config.yaml
num_hidden_layers: 14
hidden_size: 160
num_attention_heads: 5
num_key_value_heads: 5
head_dim: 32
intermediate_size: 640
vocab_size: 8192
hidden_act: "gelu"
norm: "layernorm"
norm_place: "pre"
norm_eps: 1e-05
positions: "learned"
qk_norm: false
attn_scale: 0.177
bias: "none"
tie_word_embeddings: true
parallel_block: false
init: "trunc"
init_std_qkv: 0.0395
init_std_o: 0.00748
init_std_up: 0.0395
init_std_down: 0.00748
init_out_by_depth: true
optimizer: "soap_variant"
learning_rate: 0.00611
beta1: 0.95
beta2: 0.95
weight_decay: 0.11
lr_head: 0.0107
max_grad_norm: 1.0
warmup_steps: 200
schedule: "wsd"
decay_fraction: 0.542
decay_shape: "sqrt"
final_lr_fraction: 0.0
batch_tokens: [32768, 65536, 131072]
max_seq_len: 1024
doc_mask: false
train_tokens: 159400000
max_steps: 2212
dataset: "wikipedia_en"
Each number is 500 + 40 x the weight over its row's rms, rounded and kept within 0 to 999. Layers, rows and columns count from 0. Numbers have three digits each. The size before them is the row's rms in percent of the matrix's.

# up: layer 5 MLP up, 640x160, rms 0.21, rows 503-584, columns 0-79
# down: layer 5 MLP down (transposed), 640x160, rms 0.19, rows 503-583, columns 0-79
up503 103:484374402502519485485457518533532450586455470480446509481497547494467548509458440540534438529523471553547488510571509514525542506441521491459539452473457468545480507494442500486456465530528398488483556470490515516597475477486495513489528522
down503 109:512586529466488534520476454517465506481495520524550500518456501481529490463514537498506516556536506376415466485408502552492475488544500444450540538484482562481479486474477415510482462533490423479494443626485519554425557595519518487461515508
up504 095:492498463469582495461526461538544507455452499493534474479475545451503464468467464593530521424455472512438516494499495545540543528524519478464452519459514440541448563510504555476504540489448488547603485489504486539565509543469472503502523486
down504 097:511470450554462456436491420502475515549515491452519498546483501491545515536510454571405508513507503540449448557478498565511535503528493492454555560531534534582492484448454557519497540456502527488468462446441414572488501451516539457593478424
up505 108:554496504503506495554493464486503500582544466515535488463492520548576553552546465484467426460492496518522512454501576417538515502477459497436521423415508515482406486524514495474508448552543518514443526475520536451487497458479466518471493494
down505 119:461523475481524522585511445464554463493493451521496502535505540505499477520540519459508535544523543565490455495499508479590469556529498538516577529495518488505421493451507524505551526553467449524450436499463510450440480497468481389479486625
up506 099:541540501508476476551501509498454507478517549497572523539478565504416518558532528519508512496475445476538462471494521537632515459428421474516400502480523517465477469550497509446541477467435485509483527507565543512488560461492475475465448499
down506 103:531520490548562520530464399516533491521461470497526446380525537465418583460477478464556489500463556513475535503469515430526469529523506454557431556472493514483523475545525471462490466552512503508474475662494519534428515470571499512480517509
up507 075:494485453552481573479504524404466501519433513519478539491568500531470506569478456474449522496474536471476503549420437483501512433493522527499511508442468454513519453537503489540474500515519538531537455438558491465524511548445462464523560470
down507 086:446398531517457464434569496531576542512485444499468543483479533554496521541449532484484505484528427451580477464535516540526492503562525496511454511496463527487520516467478453476507502510487586492510526528536568488540515468466563512463451517
up508 122:550518412507476503500505526423488533501524529503499480464505524507506503544561460542426480482478607501474446535502492476439476502516534558516517456429512434471430536553504472494539534496499518526490506462497398482469538469496473504469466575
down508 095:510497507583547458510520472582508450445471502464532544486473487415548424440528540526558461568446408579526483520433495487468506499532410493460529499465530481508486547495564514480447507477525494507488427548549476501463472548445560543482531454
up509 092:364530479413474494455473498456487516518486454485411486492512513501490567470523487558553572512521495480416519508487532458528432482509492505446460524473483512449494513529555525489495470521470453508450423510560431485499500492541531591509492518
down509 109:446456469568538483561551527518475506471514544483471467516471479513583453584516471463480499477576521468489512543439525569449527415494543460469512555388539487508514386508526478523456528475512420512494477506533522528527510494530468497500531509
up510 094:522491483503512569544446494526480484452488500492515488437436538482474470462497463438488525479524524588502464498470474528481484554426490533485500485466573474504498577525534554486463504537510426454558470570491443509553400513561511544487512470
down510 083:473556491522489511396459513468498481577563496504483468567494509495435520453542469511464562492464552515503515569522571484536510515504519476599506488473457488490482477542513504514595507461507549505536567440512497493560493431470408443503461512
up511 073:491479463515518550539485512503534560524493530585473531496447460512486474466493511497503522471552482490516541508467503559570505534509513488481490521538568450584507510571469443525524495577540560448457500487555477436383498544478496524477497505
down511 097:467454516502501469434506514528461496522519548458502477564491497566538520492503496504446467487535472470509487444511556526492395537537530523522482543508491570560442490460493487496546498476414398504495537511471468536515474479492441524514489523
up512 114:454529536483494454502482531532594522485487584513485534599482537497459445407549482495532530444489522518490530511499454497465566524458537543532381505470406509457502552519507518486525521488403523458489486550495516556532492476505455480494592547
down512 110:445575475487529513526480437473486532504450450459454471491571499510502534521421491472438513565518527461429520484533510534527495485486471464523490517531502479516490467522421505545501478495497482471534493465478510450525380513531509427505433537
up513 104:538495523442457485511515454502489487492497474423487511488499530458519535516514467529477521475523551442522522464383515488475436531451537493494540552454474496526558561465476509539447541436532475546487538468528416512524479467519544547581483581
down513 107:484468491544514485418522473514508481559472554503473502476497504452531423511472535524441532500513531490500556466478526494524515555447532529476474486399519512535532555524455515528521458496508520471535554556469495469469526492555543457539589517
up514 102:427486453462526520519503535544505530440525476553540490486497530530490492561431502462493473528518559535443537538510502464514478544432533558511416547455480525487524484517508527552540499507486549532487439417476447474490488452494437530522445562
down514 112:442458507524531512478546593507492562532461515557502513493515482472484466572496476474513545425470549579510493416491532483534491470427519524440576473453450537475535496436520541530568499483516534488532559460487464476481516484551527505522478514
up515 092:516473504509406497548503519499484416534485496500483442503395471486556494554477529522410474576498501468595461508513495536517501473395437505547543442436529499432458434450559460544566574494466377492502503476516524478463459524543486495516545502
down515 110:527500528457426444517547505510513450470454489481508477537534469488504538447459485587464508485513515489533514467563488481456519524491486506524522456499455533453462497502593508470559534554487542497471524524573546508516526551508461463509538497
up516 109:612472448484512508463558516502545480520578511464507542548527540533492534427466488581452438424405501496495506510542473491555529519486520531519447523446547482539461490496483510520521500460515453458414438480509501525484451458462495542558534482
down516 114:461473465532523525476481547567519537530536515557505463495471419522443394528499513508509473479500537457447470590557498448473524558477453497498476497548516570507456477457425468556480545455534495548448432528499473487445508533434476505581451438
up517 092:473502536557459531544522518484520562411500491469487466500485423540478509476500543520557451492485521499538441478512393516470531460413500556580510491497432505576470521453546460472494512529548471494512481497560491518506534504455527542459501482
down517 092:532568555522519487465500492457446428501544561578458487497535463522465533527479457496524521472601494469443498488534499447531461488490494550496560503497520528451521512433556496466538429473477534557448503513521533467507435469509463423478512535
up518 094:571526550451494468473558540515446525462492483446522377544562481490484513518526493521531523512513470510558525506486517460597456448450516520540472491432447511519531526518511529501533495541493489476558463488491455508526542490522514507461462505
down518 092:575521543551537479535571460489480459546457516518485411593484471420484494481508505481508488593475531549525532492518498467434525511449413491503486503458540515512463464506557469532467515510518478464479422571504479463537462511556529450472490470
up519 094:540397428455497512441447509512497468508509533505473428561553471473470615512487458529514535518558517470513525476515548543510508456481500504481485502541492453432524512419525523561508487446494535435580541469525467493487524539508532514473531451
down519 097:464524475527554491566464556499445534554438463486557514573503518514489529477456526479576547491474545519470474569508491462474466511522499494462445558430528560460496414538546525475495486491552508473507497514583466502513553446482480480533468581
up520 092:489440436473483464380482487455585481497485500461525495462527559418492468481511476475473507537503501527485467432499492548509520558546532393529512565471505538534493544536560504549447488464459501488550556437488548566453480442513511604521556489
down520 101:507478500462508466512510502591512472493493539499511536533453454468449433487478475464536484584514543487482505401513555584465481605538501566478478448507555542427532537475496468490453563513532489534404481506453509505495476525466449501532535533
up521 111:520494551491477547481554499512437525509516507561461461479511574440495484522431416476565509451484492464520503495505568476497531476474496482504505439468520554486535489553535467525459569502539545499528542518436527484505511452414528599492445483
down521 106:547436462489505494535493439449497552452546432522516497436484586562528502515516473480523551500470427509524536555475509440459430434519546494421518532454462494527547531535538570519538448540502505491512497516415482521506449558489505433443565438
up522 091:494455541463491473481483466496527470507480573511480649494520480446441430529520498448487528523495502388488517547465455475474508519505455427462487540621508511506483503457489495499550513574498536461568515483524481443468518518463469520533475536
down522 095:465487500532453489535467386491510515541454508476448495487527461473549477483503528475528450455474495474518547573435527496486502527557514472500584484514414488442500513548478460443536475506478585455501557503543493551406503491497481542456474481
up523 118:584536391490487501464488508495519461533547480472473549512473504527464496502550580542527528476489475496518541501460493514467504512417467495519469466471495584437433486511449490505481464502491436476444468475454510538543484569523441515470514463
down523 106:471425458449507524520527484573479483527500492425555502487472472589453530503508502540542540450514510595521559487491459441489422444571493547518483497473489489532522508558464511558460488483514546520489524476580534453522456425459488536539462454
up524 101:514386545493511460363530439520502505481475560527549505473503405486538567460405525506485484509523500557448529445481498506483520535489525509479463502479525494509464488553460526474521518518530522465506517418478518540497517522475554500475546460
down524 093:470512441589474442625458509537565543490449455525479462495499571536518514545586478529561485530528525442526475531510493485491493499497435511482575564476547478537527509495455480528424518497446509587480460530537536496582539488440483495500494520
up525 086:478506565524526477518535428533504519483520475589526543551460455462402476486455480563498524461470481521508475450507511493602505531478486483521476515451518503390480562579469484451501509453465421459505580522470501461528539532527541496496413558
down525 093:469518486513482463486408500538506424525476501567502450426452436531450539490401476445488502445522545573551546525589523475551457561540487453554488531507464433411476453500460502509458542497569480529459528505461536505547505489478465479520471511
up526 126:469512452541532526485483529535503535517456519503525499527509554485488445466482566512587458548499542467435521524497571509429495459529544540525451460523450475519484482542432460555563483516525489513514434545463486500494483508457543441505653552
down526 093:510480511453482424524525475472481448480474420509431488411466466498481475507446471426487474456468422531537471484505434451566484473489398468492536587463552482552520556456510573509440510540491530431449518462449527453476494477467479571485413491
up527 101:471472511553476495449479414480533495396484576543454616462538493515535550496514469512497471478537443478528482499496508529502486567505518513492455523535521466531506524492484436483533460512489465504506506435539486516448526506491561465493461538
down527 094:539529553466486473514482539529505580510501526463517505500480547438466458518466492531475546507480492498580545552479447464515515585462578482503535501518493431507463474564504563481563527518565482472513476556479465547571466514523451415468504473
up528 084:543511485483458488484505513567553520540503414531518473473526426478434450558502464549511530553541558523555467558559475497398531528478473456481499497472521423496480492433552499493448516484494541488514516517462498505515532520567543559445475555
down528 085:466528528514454454473462592427474445459492442437490481442458495446521558481563457480515526433479485471497518433477619456472505502562550458434518502460520529545503446494523452487438432501483418481458506469540550541509495485457506555482540480
up529 094:407508479582448509517514409476577572465489475491509467433498525454499539459526528482457510492486565460485481511482505519497476526473476541478567434525530525484548446475517501532533487509516508490516536526464460546483507499521574480550467547
down529 100:550532558501464499475497500507505471471510517533549531500491504486514531493451536536498496487497471472500475520490578569474530480442534517482513534575531467468490485495538469425478516493547533495491535510591505511499494492490513431459531533
up530 098:400544475512440484484507509488495499460477504465501501509498500473482565545490534557417534437541440520413531635512420506507504539472476529550524510488452452476423477481484562444478494496522496509476516481523519546507521515533478526490527477
down530 113:465481520491509497549454490488422504501466460492507494524430451481488511509522506478527502393489513632486491492550447463485492467484462457511506498512443540429607475500463482528485491552540546513464524474585500515513536551460488486506474425
up531 087:503476574540502467477453475553557547519506505475552452461520501503542528495540534519468460458518486470449467552463459519493564463507517511521557541424482625510459465474479514524531572498561520530475438522504500517453478436496484606518473451
down531 093:500466452488505483568494528500503564406450495518458467465471534469510503495457446553532508519448487516514508557518465483510430505497511455510438538472527480512571496476550449448505450520465435553438456533522532491557551608557504474514499583
up532 107:497516496427514485480486491500553449474503473503479496563493545399515535539473518502498485500463593471453539506583629474574546461490534440595431475535502524517477562580546508434500523489539544529538528509461504557431511496516451526507449497
down532 098:530585595532467471420468527502495459492578575485473497453527533536549533520523483497500572516511539556502535509454445426485511511465503519540524522513505440543517555542519564483456469479444470440486507546480525488538491504616512509538555519
up533 104:467513469519485503493518418596481486470460473550494530502425558575506524469507509462465425468507440525475526517500476511546494545522471535575521435509576426475467466426548552500461564462522469510502547509451534444426488567481520497511526425
down533 088:473465484468488523525493492476522495437525472500440433503496443503490540526504474407460509454486465454493538403484471461482537536436569588547532465461587526505491551540489476565482459512580490442569509494489542495451523496557473517552534472
up534 108:473483442579437524451476490457464486465536559499591492530498560487414528521506501556470496479464533456458514531572484498498545506471521547495462478449517522497459529509481454532525459485543541492505537534498573463511450465634513511531429440
down534 119:503602494482481509402532581489425473510496445484486487543526499474514487428552501547486474464470489585436486426451545537462513450506514427539566475438498500507493443509506508482491457453519425554514472490513443487490496548593575550524563512
up535 095:594506534610461539511456492525514430460489473530487494453497517506497537510421446517471484517511481527480552467505491590437542494488497546556515530494515403581530487489446569451502519560507503488476489451434510451538479416513526481527501430
down535 090:501521547476519455558438491558470486538457452433576565490509466445553475549540512509479483375569462515559511578535509543524483455475491419470558558555499430480448469458488430495455509537488480514511438529535475509512525536501563518498430584
up536 106:485473451518523539418506490465524497547496542541485466436626486500503459492528484524451507486464445581552510486524475534548541495607436496534460504472519432499479563419472510512505505535510481486483510467496428498467462528534497500549490473
down536 104:498547517492527531519557507502522543511525489490516561535457477509497522522467545483607519454487538471550511520500509489464462577493525452522509535619483535481527477514459489481433542475460503569543460539464553460463550568462501464424438479
up537 103:493461489539506506523492497463450456517440485537518535457475507496476535491501509548489534469520469518586505521484560519461430473493539486592499538555471518493497517518504513439504505576475505454494475561481574473521492522470434538546497557
down537 089:505520501491480548500518556536431488494507420496525521509483535492495496503559509525525479576525564521470544556494453486475584469505483509431562440603547463438569469511463497521555526428512579489459425514541473515470499525526466436456534562
up538 109:516451522591531526448493499498485517544467501435496508496646522521522441434498481467516474523555512453475500526490478423542587496477494478478498529448478453499491554518488529460520472493479551477516493471453442524476532555518474495488535483
down538 096:478530514384424459473466482505571439528552488546472445476434412481471530507439499511491477409472462478576478446519468570413432502507404484493546476550548468528490413503488484506520488450500457486516530472506525456507457537444562481576444484
up539 097:531462479467573452494497561578546553479469457487467490503514476528499468456514521454526572516494548490511518528501454561500485463502525562443497505501527516540541462485475545537502411479515505498529563499576439527500536593516507442538481475
down539 080:474556486590504447505528502488449435500529518467492603468481490477548472506559450584500496481509374502500573512525479450525535522514458507473487503438496465539502441516468510504481523491490460482476434464507515485396489438455565463546408566
up540 095:495542470494508498459490479465518466493554557505471535528533464484517462514505447557462437540511519470478494522564415474472412527506463556455488422486481460504476485501508380470457463496505491457515470554518501487522488508584448536532582442
down540 094:427488545501390485571525456555475471555531496471520575513458491520461516488567498506473505465492461512535529514515403523538469483534535467447554425502446459525502490410501450553568490571489431543525507478470472503492471456459494486513551588
up541 110:489364499456495522512496548546422576496524522482482516477569470517571447430504487489494584448496581521493535524459441510576555452466504535500448562493503458481497578432492519490559499497487479446509501462514411579489502481494465493546537490
down541 110:487543407487518517398471520466511488539463446572465559419441505472504492546487467496491479484440503462503555498491457422459493489477437424551513478386514480515556556489465560488516527539483451447509548502482488532456473532491443444470436476
up542 105:533477537495500511570520577568545436472397473480574427488456532531434557459464500472475437548490477444488422519516463503488428506513427553489487540479487446397524518543487449490472468485485467498437485458434552495465489426552493579481542481
down542 104:465540415410435423574564395488508467506479496468438505499505475473521526454504499533574516478519517484541507559456522526438479551495536456471514464435433555431513476461504470490565573527538548590484526522477548487496492512491495467509446489
up543 092:463479496508500503461480559504515513536560517528501523521503433511496524465543468549553487501476489420530508496552501588472464466424453490495505422482544548426481532497569470430446424523479446510393478477500491466472492472487495539422497455
down543 096:477602474537540411456515507474498498489561523527432533490495502485520543501479399532547526503503604508497522500510523471489405570535484537531515461494502460490580516463448561472488492523473430472447527488501601550473491498502528539440528528
up544 084:483478556505475568509449560445500437491467485551521509496456541471490545529524482489519533496483569500445478519502524477571505459471541520572501571520467430513525434466506469479454519600458469566486453436504512551490487468483483498477522549
down544 083:525465520464478518500549537479487475470488488513452512546539510531597443491497517535497527495549507532528517520565448458521429516491493434505517510474536459537464471491455478458577460494417479484515583442563533430495539500537532509578495485
up545 082:493488506463417458523467510510533495455544470508459449526529420501497504512588488498515485536522534549429476445462517490561484508479472441525430495511535481544557516428522512509483472531524405516532458461483473423439441629548535544485442574
down545 079:473515406527485527443555553467489508527480536524430546520504503447428581477511533494526489421422487481531483513480472533466493496473491513516432507496509465499534527493560529508569516490425442435485554448517542535462535500487596512530465458
up546 092:507509496487494514480484472532561482485510520473493450472500501520475501465535437512503461473559563511559498334466565488501575488514538595449518472508543471509482554478496509504449507572536459518460540499533533460473522532528604504511429464
down546 098:496586459521490430532532519495527538460526531560421451586484452503463403542491504541536474573518497423550553505505504477470561454594468505502511488552433481427486488534474463460503462536459527489449465481532548455544571477531491498473529434
up547 110:496565485508520485459490419474494504512515454464471468434597507475468507488393530582510512544487478453534531503537443497463470495506571499454480508553533557486534514511495501464521498448497450524570505520538542511533480492513504538599432584
down547 112:489552419625490472517482557500496510418446533476548472576553525481470497496518599497523518522465501515417474558481520506517494516466519474470516467506563508573519515500469473462438529566529489511489468482451531467484472537456539542504579489
up548 093:502523512581521574424437480518456518549487432494498560478483510462492458574471474468505497508504518467468483549496471450510478463581503485484466574506512454480520556567466466545538499520514509507507513500508528478440524567518482526528619575
down548 091:483463497512559522509475508428517483487479507504510469518490442495506553460523515498508426478509497383520477435415483501562423530510453464576517535557546405481477476516461462518508499498442554507453503500477522555486438407514524526531497477
up549 115:412527453509518515507444503531455521495474467538540525500535574507490510512554481524485466514453500468489494514539495424502528536481439524485455484407540475583434453539462504529483474496566427582486498584544461467518434487503536531516544534
down549 117:507467536550529609472514529472477449484506473519514488474506585514436593503438497480414512438496593472579478526496462479492501487513477498511518520501535471481487567489505564493469554491442477517564482452485525539499468480466365457450453494
up550 094:545512491506504559505462507518521535513467490552480516521437481472450453524438553532471532581512533543505557408505519464514560411463467558485470440415520487504439573527536497540527465493528561529532491521558456463494464481424480492480567549
down550 095:543511497556572557481464420472567544427550498530462500473511466522443487500482456522479522546496502495459524466507480494508498458430489507483522496480536548518554436512565467543439519490531513450506476437524601529488487466479528457509505526
up551 127:441512451537549507421488565467481502470497430522518488493543559440502489485496460485486459470482497481526461543528501534529480481502499566477451471419483458485481481543459474507511516462467404515486511495477493360534540516523469519533475503
down551 129:523494573466484470547475482543467479475516528458538515546430525491536481450537492561493504523576455439481487503529445503401537508473489527492499480548531517472482451489580485450543449530544451500534514503592467523524499536490472526447506460
up552 102:500515452539535537466529480562528436499557492549546486483499514523498543483487432473486524466471521480536532584535466450483434518469427518466459527409530473523558451470499491487550501489457578496461546534486491503544499524496401498532501522
down552 111:479499580487473434494547525540489496510512449497580531445474526507529452447527533501497557516513443523528470555509527559499556575525479532469472503499476507512509484608457522467493448489514488517501485542514520472480448549500560581481496556
up553 091:426427456499508445479509418533482543549559517541468520490559448551422561570462553434481498461500500483533566516435508512562506513451405536514498510510438525494494524516499528513536467533546539450465464487503572470399481476501513468517471501
down553 097:593477537476498571517538599466505500436469537436582483475456488485559494462530551505500486530511468483504475535518491516461527501537530525489490489488529525535528417501447502464463415510451485506615547499524455556534461561445478562511514522
up554 104:590495519484479492509499518477517500529467477466557548458547490452446555536449500505560524552512453505463554415527457474473489446498511553511496466498577407500525521527550490528451520459454437563516548516489542510528502469533483469568531522
down554 094:540554540458525444512462477459590529557552483484520539507542520517486446507501489531501502496500460475501574476501479493479396531519471497514465520455474469529539508451476465495425476502425488520513493518506563560531440526591533472425535557
up555 112:488493492521464438472455487554501525458489503508551524503445494499555444510529552445502431431542482480552513546480481491496528476504498445571510494476482507497435524469467401447572549526565476499530524431510464470535477548470534596531457459
down555 111:460511502525463491508475498494499521513461568473539519477497531459506528520527518458453517489401520543512534526481504557507576442519446517512524530546570452475500550480501525489431485558457459499512540479605531504486477472486459459474438491
up556 097:506421531547512512495536545574535532481466461526517491482517407446453525411449506526500477478518504524541453547534490535590478499453540501521562512525488498540496402487474487521576512470501433551530544428438502523509497450535521530562512537
down556 089:543484496515469579461462583462537443433488474489565464464527409535532535563445460501501471583433518510472505531515470478502488451483460442452514536479537531453533498521457562544491444462539522536510489526505496539471530524539496500502477514
up557 107:573420462494536446456508470407481484525543490446518481449584495548554506521516451525575478490527495431469514486473478495551472574482498493439522521532607476451485545548565508512517472456538464523520495456479515462527504483516539497512474484
down557 106:490513450458495521466498535501539521552527492461491448467464490469500508579551620518501537517501532489552553515503500532480529568474482489419495473517496447440480491470486475466460379455502482514549553478562480472526577430512506499530448536
up558 091:579495500529529501490516468536539522467484452595522461479467475534451459563497518504521491527538514485584524524464493454552486487512448474509500560547480475547503491485496501459485505460423531509499545494482530490544520550494389513453436464
down558 093:490531509441576495457486516541474471486498504514548502440553503452524545465413599491452475431457494478507427482531483533525415438508535487449514401481535469426496488497517510443459523486472483505544526523504526539511508502413472550508444532
up559 095:483487502485565429492520524471575513473480577474476537458497469510493516519533446454337516494506523516471447441522554518550454560523486518434472437410535552451499487577476531514526509493460463505465515521492492463569474484514527497552583510
down559 102:447457562521479460504490523505480480486455530458460441473463485466488563545533506544479487534534421542508494437490523496497494506437507412457451468477435527486434474507529569572472490546565469509501522501539513482557466463446562474585430516
up560 094:471439530479492467462385525529561449462464501514509486439494512416462533549495483521404465437566512533494491573485585560528482536470467613488501536439479469477482508520544568499516476479417475506454536493528520556511545521525439514559492460
down560 103:483507568463553533539513546514540531510537476507415520584511477626544535552500544513533473497437553470512521455488458485547490533525463452434514424514562488477470572480456476489500439512543528506498449457441522453471479481551538467462480602
up561 064:474481486496537425529448544544508519501496582541426554438497508553516493460479488461501498528535521473499534496446496391479531492484487565449518535451524545477497477477501493444496428491515526471488499475513450498505493513533530534534508536
down561 081:475473522506559531472504480483456510453555474564454478463507400482501425497593442503519502510563521541489546529488516575519460534516486516475466418548476519444443552506486513463524436471519564539491478486525479504540565521524454537464541483
up562 090:527408490564508475532649462494442461565557472528520523535470481533478504541492502530497508521481470404492448523515518543566573507395493496489474475484489512522478422523465512525526508534585476557489450464465503475551501447454542503487470498
down562 098:458458453529465567467544500538525540519519510476352469472524522490509453512443509488497522460552520422483488480538459486572521528558529542446556499467443581510482508437500531520495599494468536595477506554525481572525498503452437529435492527
up563 090:449512460517494536514508501561612399486575475497506402525430575448494513576462494504476461444507448483511504543566481524534512487532526550477516533437516512584600508559529502502534461484442479471475535470511538510539519535537479455530447431
down563 107:477520548496539521421541397540489431545478534506490506457580500468500477464471590521484491456522473513568502527534436529584458557570446509451501458464521464464411542496457451503532547445530525519518438541622525542477476578466514537521538475
up564 110:492504480462398468531454571584538493490480474493529511463484484477495558520537550512447530432523524486493466499418524519484418496487490524569548489526513490554457534530502492496469403460464525497467506498465552532470519468585495542498470552
down564 103:509475582561476529490514511476470456501512480471518528492564506497540464485466490529471483475515536548557542519474524497416488473554534539471474561458457495542472495483523523459533491454510512422473595475472467465439537519512441457467503555
up565 090:550547466452479443467553566528545501457458484502483506459481481472484501439527545553446457506484507530444547553524478497558503501474502462491521478540483456574492509493473464428515525552533529526484489510516460579514595512511517564546535501
down565 092:454541476458459513515477490504524469517413533559460464434545581482503447478476514544478484579439499518472511487526497515572479600482528559565527515550547496513484544519489455458536488600450502469478512587503496511560512467503494515496544482
up566 103:484549435504518484510512442486453471523472478537509522410521497523498531377465490527504469538537512461480443486478535482539485429467482389500553520515501476524543532465549514510527527490504465525494403488564536480500538466545523532409477609
down566 094:540475414506460502491562498476575542497538511556474527527483518531483556449432495501485549457515456490515543453566468452534498549416366506535451542456488456511478488447498513524423509495499427502444492533496563512501450413486477447516507487
up567 092:457455510522520474523518529571542491471506500444515565456514468515517404548515564510497505512504501506552514554458523512509537546557539504589495441472501535477487421461456482502453551438458522445521523466491523569509457415505445508561492517
down567 084:516569500513509555551476520562520558496542551501515520526472516450479553465516628498487568543569556510537550486523490501467491527506480461530419572457490499500463488472586557562481530507508528461482488486507456420476483491518527460489536530
up568 096:467513469468516455567469494564449498452523492471480464480441521502481538422534517465488523457466540515575487577469499536445514415477512533483499500469568560487504505503467481440496519466534484442459584520513522570463531448552484512557546563
down568 091:491462496508481478501404491490443489468497512514517492465433473458495499478461510553519500511503453465449505525492566511511462520572494535579577510522530482565489435592533479434464480532512445549460420475419505479459504591450592479422524544
up569 108:478474513478467554465533517541516522473524516506553513436465576472484487511483549484543549531460543480508488515535552553549544428491515541461465502459520493527505541452499505475545528476575431469534474487507487514428494481479468553456467487
down569 099:496543447416485498478477503520510623506542440526535516525463495503517527452435493482515488501550536487426465526442467493503511494519484502534463463443466431556504462516463484550506546425486482543436476413477497516530519546492458472452522530
up570 101:533473479472531496512412435500476536498512498576549491533496547526479455541438556510485538476513572492504534564479529496528476480482538489528515442447534500517516483527512496478517505487493415500584497557496489537504486517471523558407535544
down570 114:412449498451492511504418457515579549528508535514530463528475509461503466506604498421495505469550524474584531546542520469535485503500427454529522576385453487503529498572411494519549558617497482518544482527505527451518519468535514498511453521
up571 087:506486522479565494531512426462528430550510449552457490506536455485531467436395515536496418391543498535448476521534461575543510534477517452508537544398565500529513490470585453466562512476553506483409525428529512488537491520481481467488476509
down571 094:497486508472503528534494518450535438525435526555522497459541467546519448506489455442667484512549468592453482469474417473513559452482445413534555535493500425455488478438548546481462489532510476468466489480401465489433538537561495516469453496
up572 086:470479519472570466517525493538534490527529470560485541489489513419473541475530497471524461513552546505526493453496459431582554503500473541405543485499455426532436509481480516468462498484510493516456449496465510455569459550473431484488618503
down572 094:501537487496463523445460577501446534465530488509511626564472537499440523520505518449481490494471488447518507486429494521479506504502546529514524523509465545508616469469467462504511513484527493483492523474498558467525536475502491525623540519
up573 129:491439557472527526504495448530461505528472452521533535429525473516519559501466527473552544550475526460495572429429541521485477583476524487474524524570399481529503509478516562511518528478484478526444478529486500512522490490484457539475511527
down573 119:523530498447501495489478501447457569482544516473529455445562555456490464433583505554493511576492513535455544554483495414553504517507496513426525538525499482467563525503561533422514394505473456521457495558453480427441488473611515476463555572
up574 102:496449526462559497498581488540466437518457498469515456483464451495424597497534535434465499518538509506507518404546532625415488450542534451428437480532456477524499514499527517533456519525514496457579474518504500441499511506489511512499501478
down574 104:479561442538467533524497533556553529481510409579511596514510569509510517526417522450537519520485576455531489496455433491573472519501446514477540555562471531428521472478481470536530467496540514525429492477488523520454474481496585445502498485
up575 062:475437513514467478492530551534507469509472472471454453489480459497495499547498512473510486503542498476530536492432572553540533551486438515515526494518521502411500472493527523465582562509465518493433478402517563468490527515551457487449395499
down575 090:507447592513463511528520522503473498496438527490517466490501447491506547536540530532518541514551522497408541489572493514533475466551500565524536461514534520479514469487503484497514496513496541514484453506507510454515500455524449595454487529
up576 114:463526561444461606503506538488550494477501484465503516488564590466554521573466519493494533467447484454490551498516466472524502509473512508514495463510512503429510514497508480457517598524464502577495402478537467460485453621517466539488482441
down576 108:494528414474501535522480477502488474499511506550494489511461482497459445538511541508490516562476509582405545511495498505440471515566486495494519531510531507513544428528505520528497516461527512498455540458460388485490527465502527507447483485
up577 105:514506534473411492524581537528547492526532542428503562476461491537453552505518506547440490456494526433518482492476465559539551483498539579519504484495544527474540536495510477534479549519533425508484464486542499513478512494455537479583522523
down577 104:498481453486528435520509517487508483521547554476443464547517465454462449477453405514439583494420506529488472428547453548472480476530488478509546448482516539459556421502506556539472451531480501512481493501512532558536594496408424373502512503
up578 111:509529462574451526464478454547577514465493561510462456524587487569538484551519503478414480496528548570437504551511457433481603547517468487501544532480513540514527526455456451473438482505480551469477539507555470515519469446477474476492486509
down578 106:542486555465539500458484556467475435462487436473598509449454519580462488503512476516535554522422427502496512515449429510467523437500507488461543474535543523494490507430545544492470517544479452470507445510353423516532484503566512494414476619
up579 107:550496494530455549454537552603465482437549513475588501503547467499449527486529443463448487452506486474486516572499424433586529537494495525500504506487507515499464508459488557525539498492479509496484508535497553487504491410531442515499540517
down579 083:540626403513516544466501519522504548453545504489499555524484529541505455486439481423519495498488510439470517449455463484502515554448466491545535456519539454580603421428459565482573499559502479484498585529464495435464528501527456406471529546
up580 093:511571476566525636564503551530524412487480452510474506495534464472538547505520454513447516498495528474462515474500526516468502502543473534494495504498491472512502482519501481450473478504510493484489474495492493502510470539410574550426520478
down580 087:437503533511483464576441481546436490558525443533498543459489422490464470512540506490457602474509450596535504508497504467515432491576517495510497506455477536495545477555488547513496560509471471508547499500486453472505558537503574410496478472
up581 108:554414476427560460465537523536477449540505523469484527525532503496535604507466550525461479469548523499538500489496540515431552466498485474535481457536497513537491530491534495460537514479418440479521483537507481511536481488469502517491379514
down581 102:480486451528526508536593548471589521483479494416532483516539493494537514503477528570483504520593456524532518477546509522479539504486469557508493514590529538560472544489491584544480454454467464456441491547437490487535499464455551479506438520
up582 124:499512569477507517471539514607491559518502596491511495543491490440524617526537464519505479532544528557483472540418530442520487429546543493530476500462472516590544535466557501474504485506553469458453559488492518585494494491494442524544442506
down582 119:437506581449540495528522514507500463434480494490533542545532537563517495456554525443525434542496522537491447477468541431471483517539478528526578480537531502495564521518516486438483421432522461466506490548530542459498455524477531489462521493
up583 097:503486488470494561508532496518482524524489456462525489454524470500574526477504470479427504415433538477533508495477462467514460548504501512517516516521501435540440497572542486440437503467528526587500503579591512399474518497483430504495441438
down583 086:496487442520557517568504478510480487447502552571535481523549481509546426544521487484447565518516517553518517467520528508532466486534482491504567481435543457515443514476502501511492500492506424491466484492427502531418568479493494508478542521
up584 102:499563461433550438540489487488517475548493448426487489496503487615461509503521513511520491517495509483435486530508486520463449528574496531440544473516499545510528496508422487514524549499564525482478498520483505515507537440488548485528495469